config.yaml
d_model: 128
n_kv_head: 2
qk_norm: false
tie_embeddings: false
init_std_up: 0.0442
beta1: 0.95
train_tokens: 125700000
steps: 7673
Each number is 128 + 32 x the weight over the matrix's rms, rounded and kept within 0 to 255. Layers, rows and columns count from 0.

# layer 10 MLP down, 128x448, rms 0.108, rows 0-119, columns 392-447
[[108 185 216 150  85  92 112 161 149 160 138 182 128 193  54 145 109 123 126 135 116 141 117 110 103  75 146 148 139 126  89 125  83 106 100 120 131 169  84 178 151 170 160 165 195 163 105  80 153  75 156 159 145 118 143 118]
 [120  66 109 140  97 171 155 100 141  97 136 140  52 189 113 116  88 122  67 160 166 148 148 101 116 140 133 156 156 145 143  66 170  94 114 101 147 123 148 103 174 141 111 107 146  74 124  71 200 122 130 137 113 190 102  83]
 [156 164 122 111 143 113 145 104 158 137 101 206 175 150 151 145 179 147  94 133 150  72 150 129 146 119  88 115 147 131 145 117 107 107 152 211 120 171  96  54 125 162  94 120 100 187 120 157 144 121  56 169  96  82 166 150]
 [ 86  64 141 145  87 132  79  90 115 118  92 108 163 153 171 127 117  75 167 128 105 164 153 115 141 140  55 158 142 137 107 150 103 102 129 169 123 160 160 148 141 102  98 133 184 134 103 133 137 103 118 131  80 127 135 144]
 [124 147 134 107 128 150 125 143 139 146 164  61  93  67 159 175 215 164 141 111 179 118 144 154 125 154 141 127 128 133 106 128 164 169 103  79 153 123 113 110 120 119 119 130 160 149  92 132 101 134 101 109 133 144 101 128]
 [ 89  92 100 199 141 148 159 165 223 102 140 102  81 161 157 204 167 147 118 142  92 141 169  99 172  98 129 134 169 151 148 115 162 147 127  88  90 133 135  88 112 137 103 144 156 146 175 135 183 122 101 141 117 115 129 136]
 [ 94 103 122 134 123 147 138 100 189  93 105 165 122 148  91 155 148  95  94 149 152  94  88 132 127 159 170  95 132  59 148 110 119 187 198  85 100 205  81 144 148 130  87  91 121 133 102 157  68  93 134 105 157  97 143 168]
 [134 104 165 137 159 105 168 144 123 112  87 135 107  94 160 120  75 138  94 105 110 139 108 113 140 132 139 116 132  80 120 162 135 145 173 121 142 130  94 156 173 148 114 195 156 113 147 120 104 135 173 183  86  86  71 131]
 [128 123 169 133 154 175 144  80  97 116 113 123 120 201 127 132 155 122  82 178 120  83 109 108  70 223 104 120 192 168 126 204 113 131  86  57 137 138 129  88 175 115 138 142  79 147 145 169 155 157 117 101 134 101 141 109]
 [116 130 110 145 156 114 152 163 192 124 135 119 143 101 127  81 119  95 138 182 110 147 138 165 143 110 115 116 102 170 127 157 120 107 131  83 134  65  83 109  91  63 163 136  67 146 161 119 184 133 126 139 152  74 168 144]
 [175 118  96  92 151 104  70 106 107 132  78 124  52  86 162 109 132 118  98 102 106 183 122 172 157 173 100 138 178  71 164  93 112 107  81 114 100 118 115 168 129 108 167 131  71 108 127 103 114 138 121 112 139  73 153 130]
 [144  79 191 113 123 163 118 143 149 128 148 140 120  45  81 119 129 123 146 101 124 109 116  99  99 133 141 112 101 172 111 121  63 157  95 105 115  92  91 111  68  92 143 173 103 170 174 170 148 146  75 148  96 155 153 144]
 [ 81 174  97 164 150 165 150 134 154 111 115  43 123 131 131  70  99 107 141 124  99 109 113  87 108  98 129 151 172 123 119 147 161 127 107 136 127 121 142 127 129 102 181 118 132 115 159 143 126 135 155 124 190 177  80  89]
 [172 151 119 139  87  63 115  85 150 125 107 113 136 198 139 106 127 150  44 178  99 172 124 117 130 115  99 176 150 117 172 118  31 105 170 164 133  57 126  58  96  67 141  62 138  97  80 191  46 144 162 125  79  77  99 117]
 [140 151 118 116 145 141  87 195 139 119 134 121 156 101 111 145 106 114 155 129 109 133 147  79 172  86 146 142 114  81 104 131  97 157 110 114 150  92 156  54 135 107 106  96 101 135 127 109 164 114 128 137  78 124 123 188]
 [126 121 153 187 206 109 112 110 105 140 148 130 142  61 166 157 157  65 162 117 157 133 120 138 198 138 109 112  97 122 131 145 191 134  87 149 154 106 114  90  95 155 157 180 149 105 108 161 130 126  79 180  83  86 100 132]
 [140 141 157 119  72  84 128  97 149  80  83  47 144 168  93 141 184 113 145 136 104 120 106 186 136  90 144 140 152 145 131 140 124  53 116 124 154  97 108 128  68 134 123 105 162 131 100 112  95 105 127 143 130 124 135 108]
 [117 133  90  91 134  84 188 121 100 117 159 116 123 121 163 116 105 150 168 136 127 207 139 140 105  91 143 148 113 176  68  74  73 139  91 101  85 146 121 129 101 110  88 146 129 163 120  96 120 141  93 145 196 142 124 126]
 [159 120 119  84 132  97  96 116 165 195 133 152 127  71 160  95 125 143 204  86  84 142 111 109 105 142 120  93 131 149 166 209 167 133  90 123 128 186 113  99 104  82 119 157 109 116  97 124 141 103  92 130 127 138 141  69]
 [118 157 106 158 132 186 104 113  92 225 111 150 165 173 134 134  99 184 159 139 113 143 170 101 143 148 141 128  91 130 176 110 129 103  84 187 110 133 142  84 155 126  53 144 145  50  81 108 120  91  95 109 113  95 184 113]
 [128 125 118  99 103  65 154 111 137 146  89 141 137  82 137 158 158 117 121 158 140 130 142 200 113 181 121 108 146 146 117 191 139 185  89 128 122 150 111 127 131 175 105  70 138 160 154 129 155  85 145 145  96 174 175 150]
 [168 112 123 114 167 185 119  84 142 118  81  81 135  99 115 142  99 154 124 127 146 129 119 167 123 135 133 109 112 147 138 108 116 166 178 117 103 143  82 183 135 157 139 134 115  98 119 160 147 114 148 133 137 116 130 160]
 [ 86 176 104 150 130 139 103  86  83 142 146 148 116  87 134 118  82 160 127 111 145 142 125 141 107 110  25 103 112 130  95  80 117 118 112 161 103 115 147 134 144 130 163  93 122 139 101 111  29 116  98 119 112 135 142 169]
 [145 156 169 176 125  91 141 120 107 110  98 135 162  92 133 143 156 140 111 125 137 146  98  94 128 149 166 172 131 127 110 214 157 130 123 158 163 122 144  77  74 136 162 163 120 141 132  71 215 197 117 116 121 174 177  99]
 [126 120  71  77 100 105 151 116  52  99 157 185 138 169 156 138 173 155 116 141  94 117  79 128 120 109 100 139  77 146 158 130 155 151 163 157 166 131 180 209 165 122  89 107 108 108 155 115 123 125  91 151 142 117 100 173]
 [115 143 124 137 111 119 117 130 112 144 158 163  94 117 140  91 138 102 153 152  91  91 134 123 172 118 116 102 173  73  82 113 126 118 134 126 124 155 102  89 133 119 151 157 148 142 136  91 156  38  45 117 157 154  83 154]
 [142 180 223 186 153  46 199 160 121 117 146 128 134 155  77 132  74 157  73  98 129 116 109 117 137 159 202 142 163 135 163 121 112 146 173 102 155 159 112 113 129 148 144  79 132 118 166 166 166 116  92 136 146  88 162 185]
 [110  94  79 102 110  51 109 127 137 102  72  93  94  89 100 148  86 104 163 139 154 153 170  63 201 118 110 163  99 104 119  42  84 116 148  97 126 195 127 130  76 143 118 108  97 108 111  98 164  95 110 123 159  99 147 161]
 [139 117 128  70  99 112  81 154 134  69  52  98  77 106  87 126  88  84 121 147 137 109 112 163 124 141 143 127 108 103 163 113 154  81 109 108 127 172 115 155 121 114 106 129 119  75  86 198 124 123 165  86 177 139 125 109]
 [156 134 140 123 154  92 109 156 116 115 168  58 160 124 135 144 135 103 148 121 128 156  87 125 110 137 154 168 161  89 123 168 109 111 139 143 108 159 185  95 157 131 149  74 112 113  95 190 127 160 170 111 109 166 170 124]
 [147 141 165 121 147  69 121 228 139 138 122  92 209 132 100 139 154 122 169 145  90 188  60 119  95  83 145 116 134 144  88 139 116 108 139 101 136 131 109 121 161 144 197 115  99 155 111 103 126  87  91  86 101  69 136  96]
 [144 104  87 151 122 146  82 151  89 101 151 143 116 112 125 140 120 112 193 117  73 136 165 181 123 110 180 112  58 151  90 116 132  98 153 166 113 113 157 132 125 129  77 101 128 163 113 119 107  99 189 164 163 127  71  75]
 [134  91 188  68 103 153 150 123  81 151 166  87  72 120 114 135 160  94 150 123 100 178  83 128  87 116  27 147 112 127 159 145 158 119 137 147 129  75 103 160 112 124 142 158 145 111 148 194 148 132 159 142 131 110 113  82]
 [119 109 150 153 122 105 177 133 163 114 181 100 167  85 184 170  88 196 131 132 148 157 158 171 134 133 139 201 109  82  95  70 103  50  88 163 110 138 147 147 100 143 104 167 198 152 133 151 118 145 165 151 139 160 139 120]
 [114 168 164  89 135 103  88 105  89  65 157 116 136 119 131 125 130 148 155 153  51  64 172 179 174  89 151 134 158  42 122 123 135 152 108 134 162 132 102 129 126 135 135 124 142 131 112  38 101 109 120 110 152 146  72 149]
 [107 135  91 144 106  70 125 193  83 140 193 155 124 124 144 122 107 165 171 119 161 172 155 117 131 145  86 120  99 105  49 152  49 122 131 166 114 167 133 174 126 112 134 118 146 109 132 124  72 140  59 126 138 105 193 155]
 [ 82 138  95  97 102 142 114 161  93  98 116  76 133 139 151 176 127 161 101 149 156  88 158  96 134 124 139 131 119 111  82 194 172 133 125 133 141 156 156 160 168 116 120  79 146 146 132  84 140 126 110 119 121 208  74 116]
 [141  93 141 106 102  55 161 137 135 171 100 181 182 157 191 125 160 142 108 108 154 110 101 126 116 118 114 134 157 119 130  68  88 131  87  94 115 161 108 141 158 137  87 155  87 113  89 174 165 119 152  89 209  83  90 184]
 [132  42 147  58 156 196 180  54 148 129 169   5 172 131 171  95 154  74 152 120 181  96 123 109 130 137 140  74 109 186  98 156 155  99  92  55 119  94 144 185 113  77 131 159 175 147 121 108  94 168 127 113 161 187 162 111]
 [102  98 225 161 123 141 114 151 137 102  68  78 126 160 114 130 111 154 112 134 176 157 163  79 135 148  95 114 125  57 111 127  90  56  95 174 164 171 132 154 115  97 141 100 138 123 138 137 123 144 125 156 123  89 125 180]
 [100  81 101 153 131 149 168 109 151 125 176 131 139 125 121  89 118 137 120 102  81 128  88  44 162 110 122 124 135 161 128  95 111 121 181  98 157 105 132 184 169 141  80  83  91 142  94 128  98 115 114 102 194 110 112 143]
 [132 141  63 162 150  85 188 146 141 146 125 188 167 137  91 119  21  74  98 108 167 156  74 183  97 128 151 163 127  81  99 122  79 117 165 135 153 132 120 131 123 120 104  93  99 137 160 218  85 185 201 126 110 139 153 158]
 [113 143 164  56 107 206 196 126 127 158 131 104 118  98 118 132 133 167 149 121 144 156 159 108  88  39 131 135 132 104 104 139 189 104 106 187 117  69 147 115 173 172 186 171 133 157 109  83 105 139  98 121 122 135 128 120]
 [186 172 128 131 152 159 135 104 118 119  70 121  43 185 143 151  83 111 119  69 160 170 114 111 144 168 123 178 119 126 129 130 188 137 141 129  74 164 138 122 169 141 143 150 146 137 122 105 129 183 150 140 129  92 180  90]
 [106 114 108 105 101 131 118 132 143 154 103 160 110  93 160 126 211 155 145  91 146  81 111 110 170 110 129 192 134 123 147 109  99 100 158 122 116 124 152 134 140  96 116 183 111 133 136  99 120  67 124 127 139 149  87 109]
 [101 124  81 102 115 123  66  97 164 139 219 131 129  95  87 150 159 143 151 120 188 117 142 120  88 124  74 101 117 105 142 178  42 192 125 117 138 118  94 112  78 134  71 145 137 126 124 151  94 156 117  97 122 127 127  66]
 [114 128  85 134 150  94  91 132 118 167  55 121 132 147  67  81  98  77  41 134  89 181  99 132 139 118 180 142 157 171 146 126 185 121  84 125 154 128 165 163 146 145 117  45 122  89 136 137 142  98 131 127 145 161 134 170]
 [144 116 153 126 110 158 141 139  60  89 155 160 157 140 180 104  93 126  69 151 128 150 161 137  72 118 135 123 163 101 147 152 132 145 142 172 134 129 131 170 111 138  94 137 148 131 158 135 160 160 135  99 134 153 154 125]
 [184 144 144 167 158  99 122 115 164 131 142 136 145 143 116 139 104 124 122 132 124 107 115 162 126 107  30  93 151 146 173 110 107 143 155 135 135 119  78 141 139 121 142 160 168 121 134 152  90 149 140 140 150 159 162 140]
 [115  99 100  53 127 141 150  91 107  61 112 143 134  97 148 109 165 145 220 145 112 131 111 166  58 115 187 123  99 122 158 125 118 136  61 114 132  85 133 102 168 119 115 148 143 103 127  91 175 138 136 145 150  67 121 138]
 [167 148 135 155 131 160 128 114 120 125 119 141 139  89 172 165 119 154 106 136 144  98 109  95 136 195 131 119 162 152  84 131 184 104  89  94  86 166 140 118 141 129  95 180 116 146  97 105 156 106 139 127 122 154 109 143]
 [109 114  87 146  90  79 124 128 146 110 127  24 120 189 128  96 141 132  65 106  93 140 125 189 154  91 157 124 107 159  97 122  80 158  89 101 133 185 101 121  99 106 157 130 147 175 128 135 112 156 133 140  53 189 155 164]
 [ 84 128 116 139 167 158 102 142 150 131 136 145 147 130 155 122 133 103 122 179  84 120 136 128 140 140 138 136  94 104 136 146 132  92 144 110 126 113 141  73 132 101 117  80 140 120 102 103 119 101 131 189 113 108 101 118]
 [120 170 154 150 128 110 171 105 115 123 119 185 154  80 120 161 135 111 137  16 135 116 145 125 143 146 110 159 124 139 115 160 106 115 128 171 131 154 149 133 181  72 120 125 114  81 151 173 165  86 136 138 112 136 119 152]
 [203  80 115 123 159  42  41  64  84  40 185 175 166 114 134 122 167 178 152 115 118 119 164  91  71 130 158 122  90 140 122 141  89 136 178  99 152 106  86  88 135 158 151 166 173  78 119 163  95 112 119 147 142 123 181  75]
 [101 114  76 117 114 178 132 133 173  93 141  47 112 147  36 118 136 154 178  92  98 138 200 113 122  78 131 154 123 166 130 177 227  49 127 162 145 103  75  90 121 105 125  91  79 138 145 107 172 127 120  68 142 105 108 116]
 [ 85 136 149 147  95 151 158 120 117  49 139  74  86 117 115 165 114 116 149 127 159 103 109 123 193 139 111 123  76 107 184 145 146 131  41 172  96 109 101 120 182 142 182 134 139 181 194 121 126 174 116 108 144 119 118 149]
 [106 106 109  88 145 114 104 120 160 120  86 107 168 191 148 134 191 154 184  93 125 130 154 147 124 119 147 157 174  67 135  69 178 135 107 119  88  56  95  86 135 108 142 131 150 106 153 100  75 168 149 133  72 125 119 117]
 [134 138 110  96  94 119  76 123 159  77 142 109 132 145 148 104 118 148  72 107  96  97 170  75 110 130 135 120 149 169 118 109  81 106 124 168 148 105 147 128  99 148 133 142 139 147 137 159 121  75  76 123  98 152 119 120]
 [102  98 115 139 136 203 155 114  95 130 140 180 160  88  97 129 137 124 158 177 115 192 113  93 167  95 147 133 116  53 180  89 177 119 143 106 129 106 105 194 158  98 151 155  66 132 140 107 128 185  88 141  55 100 111 141]
 [141 149 144 120  74 171 110  78 130 194 150 146 104 116  98  99 143 183  67 129 125 111 169 159 160 191 119 144 101 182 138 137 153  65 120 164 141 124 165 141 158 136 113  93 118  85 142 130 156 135 145 149 141 104 146 134]
 [174 123 147 119 106 189 143 166 115 175  50 252 126  32  79 112 154  60 112 136 182 129 119  98  87 153 161 144  83 159 166 169  66 104 130 117 119 144 110 190 222 158 182 114  87 134 141  30  67 158 144 141 146  97  57 137]
 [106  88 122 132 134  85 127 163 144 113  93 149 140 105 149 110 100 158 161 152 192 111 125 124 182 153 136 107 152 156 112  71  90 162 106 146 129 150 144 140 180 183 135 151  48 118 150 128 152 163 153 137 123 188 132 109]
 [117 132  67 161 112 220 144 115  99  82 196 127 125 109  67 103 113 168 231 113  94 123 188  82 145  91  97 162 131 141 150 144 145 116 145 134 155 153 111 168 124 112 116 144 178 137 154 129 147 134 129 110  98 143 101 127]
 [104 242 115 175 128  91 126 186 149  99  86  96 145 116 114 130 131  98 135 123 124 171 135 168  83 131 115 124 117 180 105 156  92 161 157 112 116 137  92 161 165 137 119  60 152 123 147 134 104  64 130 172 153  41  59 118]
 [ 98 109 125  69 121 165 159 156 119 117 122 143 103 112 134 149 177 142  80 141 147 113 119 108 124  97 137 147  97 131 136 134 108 130 164 142  77  81 122 162 141 142 126 121 120 172 123 237 164 127 122  87  87 114 121 143]
 [163  97 197 137  83  86 161 132  62 176 155 132 123 138 151 162 137 127 137 138 128 112  97  99  94 113 116 115 141 154 156 105 190 142 109 145 107  92 135  97 124  85 157 110 173 130 133 103  95 122 131 129 197 110 154  78]
 [173 133 173 110  80  19 131 130 149 125 154  66  75 232 186 160 115 113  87  88 146 128 103 126 136 114 216 168 130 227 134 109  93 193 147 111 153 182 163 116  45 100 149 125  68 145 155 229  58 190 116 205 123 151 183 136]
 [154 158 143 120 100 183 130  87  96 197 110 139 146  77 164 130 139 159 114 131 151 207 176 120 148 116 108 151 133 112 111 170 128 139 129 141 160 152 136 119 124 130 164 106  37 126 191 122 143 131 122 118 158 145 102 177]
 [145 153 131 163 152 100 117 175 145 141 113 147 149  75 149  85 133 180 187  82 130 130 103 184 123  83 110 149 161 156 150 157  75 144 105 142 132  88 123 135 181 167 119 169 138 121  64  28  86 168 161  58 166  71 207 164]
 [ 76 112  97 155 126 165 172 204 101  93 175  69  85 222  94 101  99 140 112 126 101 145 152 116 115 136 100  96 119 153 118  85 136 177 104 178 186 147 156 150 132 135 132  85 125  92 129  62 142 156  77 108 103 110  40 137]
 [108 109  86 108 146  52 116 156 133 128 111 171 131 127 142 144 167 123 106 106 119  96 140 200  97 167 125 147 119 146 113 120 141 176 188 142 114 164 148 108  93 114 143 134  87 156 131 145 139 161 113 118 148 119 115 151]
 [102 219 142 163 168 111 117 153 100 151 167 206 104  82 144  98 122 146 107 147  71  99 155 132 110  88  78 111 152 107 130  95 163 175 120 163 108 132 150 144  96  84 120 164 134 127 146 159 120 126 136 112 124 161 143  73]
 [121 106 174 116 171 162 126  97 130 164  83 200 116 161 107 165 145  97  78 155 113  74 115  47 105 146  79  89 131  43 148 111  91 164  98 243 136 154 156 118 166  54 128 118 147 196 129  94  85 184 122 137 125 114 102 103]
 [ 96 121 127  93 128 176 127 174 118 121 175 105  83 153 127 142 129 110 150 142  89 104 123 182 139 141 176 168 131 134 137 147 106 126  94 148 174 141 131 130  81 136  80 149 188 135 145  89 144 139 132 124 121  89 138 163]
 [159 158 149 125 140 157 140 130 130 152 144 186 127 129 169  75 153 130 128 167 187 129 105 112  97 139 141 166 132 132 199 136 157 100 159 141 104 123  69 112  69 102 122 103 189 149 124 107 134 119 138 142  79 178 165 126]
 [107 117 109  80 138  85  76 172 152 104 154 163 127 149 158 111 148 100 124 110 154 154 114 150  92  85 125 165 121 130  79 117 107 174 147  98 108 105 141 129  99 125 176 152 141 130 126 107 137 152  99  98 131 132 131 174]
 [174  92 173 153  70 128 186 121 115 123 172 127 188  82 105 146 184  80 110  88  99 200 144 142  85  97 171 141 126  84 181  98  93 125 107 118 137 103 178 148  98 133  80 151 154  91  93  88 107 124  57 155  76 136 118 192]
 [169  91  82 109 108 186  77 123  87 126 106 125 111 159  71 139 118 100 151 148 118 124 119 116 134 125  80 125 128  84 119  52 156 156 113 154 132 114  98 144 118 160 114  91 120 125 117  85 156 112 152 192 137 141 100 118]
 [115 140 142 138 131  91  92 112 147 179 125 103  82  98 116  82 131 169 120 119 145 138  86 121 140  96 152 113  86 167 115 140 119 141  92 162 144  84 152 108 123 115  96 127  92  97 142 110 133  87 136  92 132 124  91 145]
 [122 103 154 150 133  69 197 190  49 141 118 109 119  87 119 136  51  51 138 149 111 119 118  94 105 123  94 150 172 141 101 210 112 130 135 105 126 124 134 157 151 126 142 125  95  94 166 103 149 171 157 121 125  90 116 168]
 [111 115 135  91 150 104 174  59 151 165 118  95  37  56 111 127 145  89 111 130 153 143 134  95 121 177 170 132 117 129 104 171 190  84 159  73 109  89 157 136  54 200 142 175 168  89 137 141 130 147 103 163 140  49 115 114]
 [111 153 133 201 182  89 153 146 163  85 144 122 140 116  71 144 141  98 117 144 145 145 134 136 139 161 134 103 132 148 138 116  92 137 153 113 151 123 150 174  98 132 115 109  90 149 122 144 177  82 177 173 118 124 118 175]
 [130 173  79 117 170  86 137 133 132  68 144 140 119 148 146 133 123  73 152 133 193 115 145 106 140 148 201 107 156 109  86 133 132 150 156 111 151 132 143 134 182  89  75 142  97 119 143 135 157 156 154  77 158 100 137 132]
 [121 153 138 141 165 106 111 192 143 145  59 116 165 169  31 113 110 127  87 148 150 145  66 136 110  82 104 149 127 120 192 116  78 139 159 122 111 114 130  96 141 132 113 110 163 111 122 147  94 109 127 131 208 136 172  69]
 [121 155 148 126 150 229 107 160 134  64 111 166 164  80 144 153 147 118 138 153 158 137 170 115  97  96 181 104 125 105 110  92 144 104 116 124 160  74 167 143  72 149 130 149  69 132 112 161 161 137  86 116 118 114 127 114]
 [106 185 145 107  98 136 120  83 131 168 159 172 114  98 203  77 193 153 140 133 117  86 127 120  91  79 103  90 144  85  85 111 151 127 118 102 135 160 104 126 128 201 169 180 158 127  81 167 158 120  84 162 127  85 118 151]
 [143 150 123 163 124 135 151 115 121 150 116  82 151 118  94 143 135 159 153 150 122 125 140  96 178  96 113  53 125  65 172 114 109 119 119  51 146 112  77  95  90 114  89 134 115 162 118 171  86 151 108  92 111 167  69 115]
 [147  92  82  72 100 143 141  98 202 102 100 123 152 175 176 105 135 155 157 124 117 104 105 144  75 118 207 171 162  98 182 155 142 145 156 125  79 154 125 120 131 188 118 158 148 112 135  81 166 151 134 149 138  27 252 145]
 [110  92 152 162 110  51 156 112 109 179 170 154 117 144 142 119 142  77  79  99  70 108 118  90 120 143 112 126 137 148 127 192 109 114 166 134 109 110 158 135  98 106 138 142 139 102 128 193 143  56 102  71  59 151 107 123]
 [115 138 105 177 145 142 193 123  96 222 121 114 106  58 146 101  60 143 149 105 109 130 144 102 162 132 171 131 185 130 130  95  77 160 103 131 116 126 142 138 115 149  83  87 130 128  84 140 104  98 108 124 149 183 120 128]
 [130 153 152  75 149 163  98  99 150 190 141 121 137 108  83 148  82 118 122 133 100 127 128 129 182 182 128 104  76 145 173 119  68 138 152 179 152 123  56 144 102 132 146 141 113 154  87 186 164 162 173 140 151 118 182  92]
 [123 159 115 149 122 100  97 172 177 132 142  64 209 200 164 155 171 108 117 147 124 206  13 122 146 182 117 116 115 205  89  95  96 124 156  98  84 118 171  84 154 113  77 121 138  98 125 139  94 121 186 175 110 146 151 111]
 [113  74 153 139  99 239 121 136 111 160 155  79 142 168 147 112 118  82 197 166  98 132 109 163 101 144 175  92 118 131 147 137 239 145 140 124 158 164 112  47 194 126 141 188 117  83 144 126 128 122 124 124 155 106 143 111]
 [100 122 129  86 193 206  56 144 139 117 109 146  79 139 137 105 137 132 124 142 129 128 116 102 152 190 100 147 160 123 119 151  84 136 116  37 130 158 135 144 152 146 136  85 118 127 151  98 179 101 134 100  96 178 148 112]
 [157  68  83 140  76 202 118 161 150 147 104 122 131 161 111 161 141 154 105  96 102 120 130 105 145 123 161 118  83  65 122  71 186  95 141  98 108  86 123  86 106  88 130 165 165 129 108 139 151 106 115 105 123 112 116 114]
 [ 81 132 131 175 145 150 111 103  53 191  93 193 164 124 147 159  96 104 103 151 158 150 142 157 109 125 150 112  94 128 172 145 185  88  94  87 147 133 198 217 154 126 122 136 165 120 125 149 148 182  99 156 118 107 103 116]
 [110 128 139  79  50 117 153  88  95 118 157  34 118 148  38 134 147 135 165  73 150  83 163 130 119 167 162 129 136 147 113 134 200 147 125 136 151 137 163 139 160 109 121  86 123 139  92 129  89 187 185  86 131 144 155  82]
 [128 140 176 150 111 158 100 143 133 157 114 145 104 175 192 115  92 126 105 121  58  94 115 173 112  72  88  90 112 153 124 131  25 101 151  97  91 148 144 105  95 143 145  44 132 150 110 158  90 177 103 124 125  98 102  99]
 [130 138 130  98 123  90 155 119  87  93 125 131 114 176 175 112 120 118 103 164 150 116  83 125  59 105 132 107 159 141 132 116  50 113 126 115 121 102 165 146  85 141 162 113 136 188 111 177 131  98 111 137  95 131  77 115]
 [158 158  83 118 131 160  67 120 103  77 123 142 141  85  82 129 114  88 141 172  79 128 182 143 115 126 147 170 113 157 155 114 117 112 178 130 156 119 105 129 163 152 102 141 112 100 151 123 107  80 131 134 158 159  80 129]
 [ 54 131 100 145 141 152 105  76 142 137  79 153 121 102 134 145 144 130 156 130 168 148 138 123 107 102  93  82  87 116  80 127 207 129 139 137 160  80  63 139 163 146 108 123 153 146 105  46 141  62 145  90 129 134 148 122]
 [206 157 178 175  79  93 104 122 133 133 141 132 157 125 135 131  70 161  65 101 126 106 144 104 153 121 130 143 126 146 147 147 161 132 171 118 178 122 131 104 107 147 131 117 130 199 142 112  92 121 158 117 150 184 104 107]
 [134  87 168 146 123  98 134  93 136 138 162  64  58 135 131  92 144 111 127 132  68 149 111 150 156 100 126  88 159 173 152 134 100 125  98 156 141 151 109 146 145  62 133  90 149  98 158 138 140 117 170 154 154 133 166  88]
 [127  94  57 116 131 229 125 147 122 141 110 112 141 172  89  64 130 152 139 172 135 117 156 152 176 151 135  57 133 112 146 130 147 133 110  82 134 106 121  79  83 126 106  94 145 104 156  53  85 167 164 149 138 189 157 155]
 [191 115 116 142 138 133  97 138 185 113 188 145 101 120  85 156 152 139 101 124 115 133 159  51 126 101 171 123 220 110 118 112 115 132 130 144 146 146 117 164 125 141 141 117  88 154 155 154 141 142 162 153  97 182 159 146]
 [165 147 185 132  88 141  87 127 145 109 137 150 131 160 193 146 139 145  75 123 152  93 120 154  92 178  84 139 155 211 158 145 132 173 143 129 100 141 121 123 161 110 150 121 164 103 132 155 108 137 131 164 134 123 149  96]
 [ 64 145 140  89  80 176 140 108 156  98 148 158 160 115  86 112 132 146 130 131 144 111 159 116  88 152 119 122 100 174 173 158 193  87 148 119 160 128 116 176  76 130 165 141  82 175  85  91  93 118 159 114 106 132 129  93]
 [110 165 119 109 127 147 149 158 111 153  98 120 133 139 122 145 162 138 192 157 126 118 141 117 135 119  91 138 105 130 184 101 158 157 129 149 132 135 152  98 142 141 117 117 147 142 118 125 148 118 131 157 114 178 134 119]
 [200 146 168 151 147 174 133 150 131 125 152  71  73 153  74 135 110 138 130 165 137  87 121 164 113  92  77 112  87 117 111 133 176 157 128 166 123 162  68 163  72 109 162 135 162 101 118 125 119  79 151 110 146 163  73  95]
 [161 136  62 115 148 137 125  97 110  96 147 184 131  92 117  96  96 134 171  91 146 109 160 140 155  98 142 161 103 123 133 120 203 116 118  90 147 105 105 116 120 149 176 173 178 122 169 136 146 140 131 114 112  94 149  57]
 [ 83 118 115 145 111  38 171 134  80 166 138 164  95 139 150 171  97  91  75 175 177 145 110 155 173 143 151 105 172 138  67 129 102  80 132 144 156 155 161 118 130 132 111 144 164 207 127 157 134 129 157 112 136 171  81 144]
 [120 132 103  72 151 173 196 113 164 161 174 108 116 144 169 115 133 125 161 125  95 125 113 149 124 151 202  84 138  45  68 115 133 130 160 132 132 135 168 200  68  29 113 139 115 108  95 117  95 126 119 148 111 103 158  82]
 [140 121 129 148 131  98  84 137 134 149  87 140 174 167 177 134 145 185 108 121 138  82 102 103 110 117 108 110 130 145 133 101  77 118 151 149  79 128 133 132 126 107 111 129 136 124  83  83 104 102 145 115 173 145 165  99]
 [110 139  88 135 145  52 128 186  86 142 156 122 114  94 153 145 105 115  82 141 119 146  84 147 150 126 119  73 165  93 144 126 102 146 179  93 112  91 166 167 103 167 114 145 159 106 161 130 133  89 149 119  97  85  78 195]
 [236 105 132 134 208 139 107 150 153 148 139 136  98  51 100 106  81 104 136  92 108 134 130 198 137 163 114 166 106 125 161 218 152 172 131 125 162  87 149  90  75  94 117 144  80  76 151 168 164 139  90  95  93 115 145 124]
 [110 167 134 154 163 129 142  92 181 109 111 135 122 166 187 172  98  96  96 137 145 112 125  77 196 152 139 159 172  92  84 109 187  45 141 191  79 140 172 108  88 144 156 102 155  95 122  96 154  74  94 139 191 116 177 177]
 [ 99 136  89 125  69  87 145 104  98 116 115 147 161 166 143 136 162 108  60 126 188 109  98 146 156 136 129 140 131 108  67 119  96 159 104 145  79 155 166 176 151  95 160 135 105  89 153 123 134 148 165 139 106 116 145 100]
 [142 177 138 135 155 169 171 108 110 146 128 168  45 176 100 165 193 163 140  93  79  98 193 184 114 113  86 131 107 105 101 113 144 101 130 145  84 102 127  96 134 164 120  68 130  91 119 133 127 151 164 133 112 112 115 118]
 [141 145 106 150 223  53 118  87 144 154 144 122 168 125 154  95 113 113 196 156 172 142 136 151  90  96 138 150  95 154  82 111 105 146 107  70  95 139 148 149 115 166 113 141  97 137 119  86  87 128 129 139 146  91  97  98]]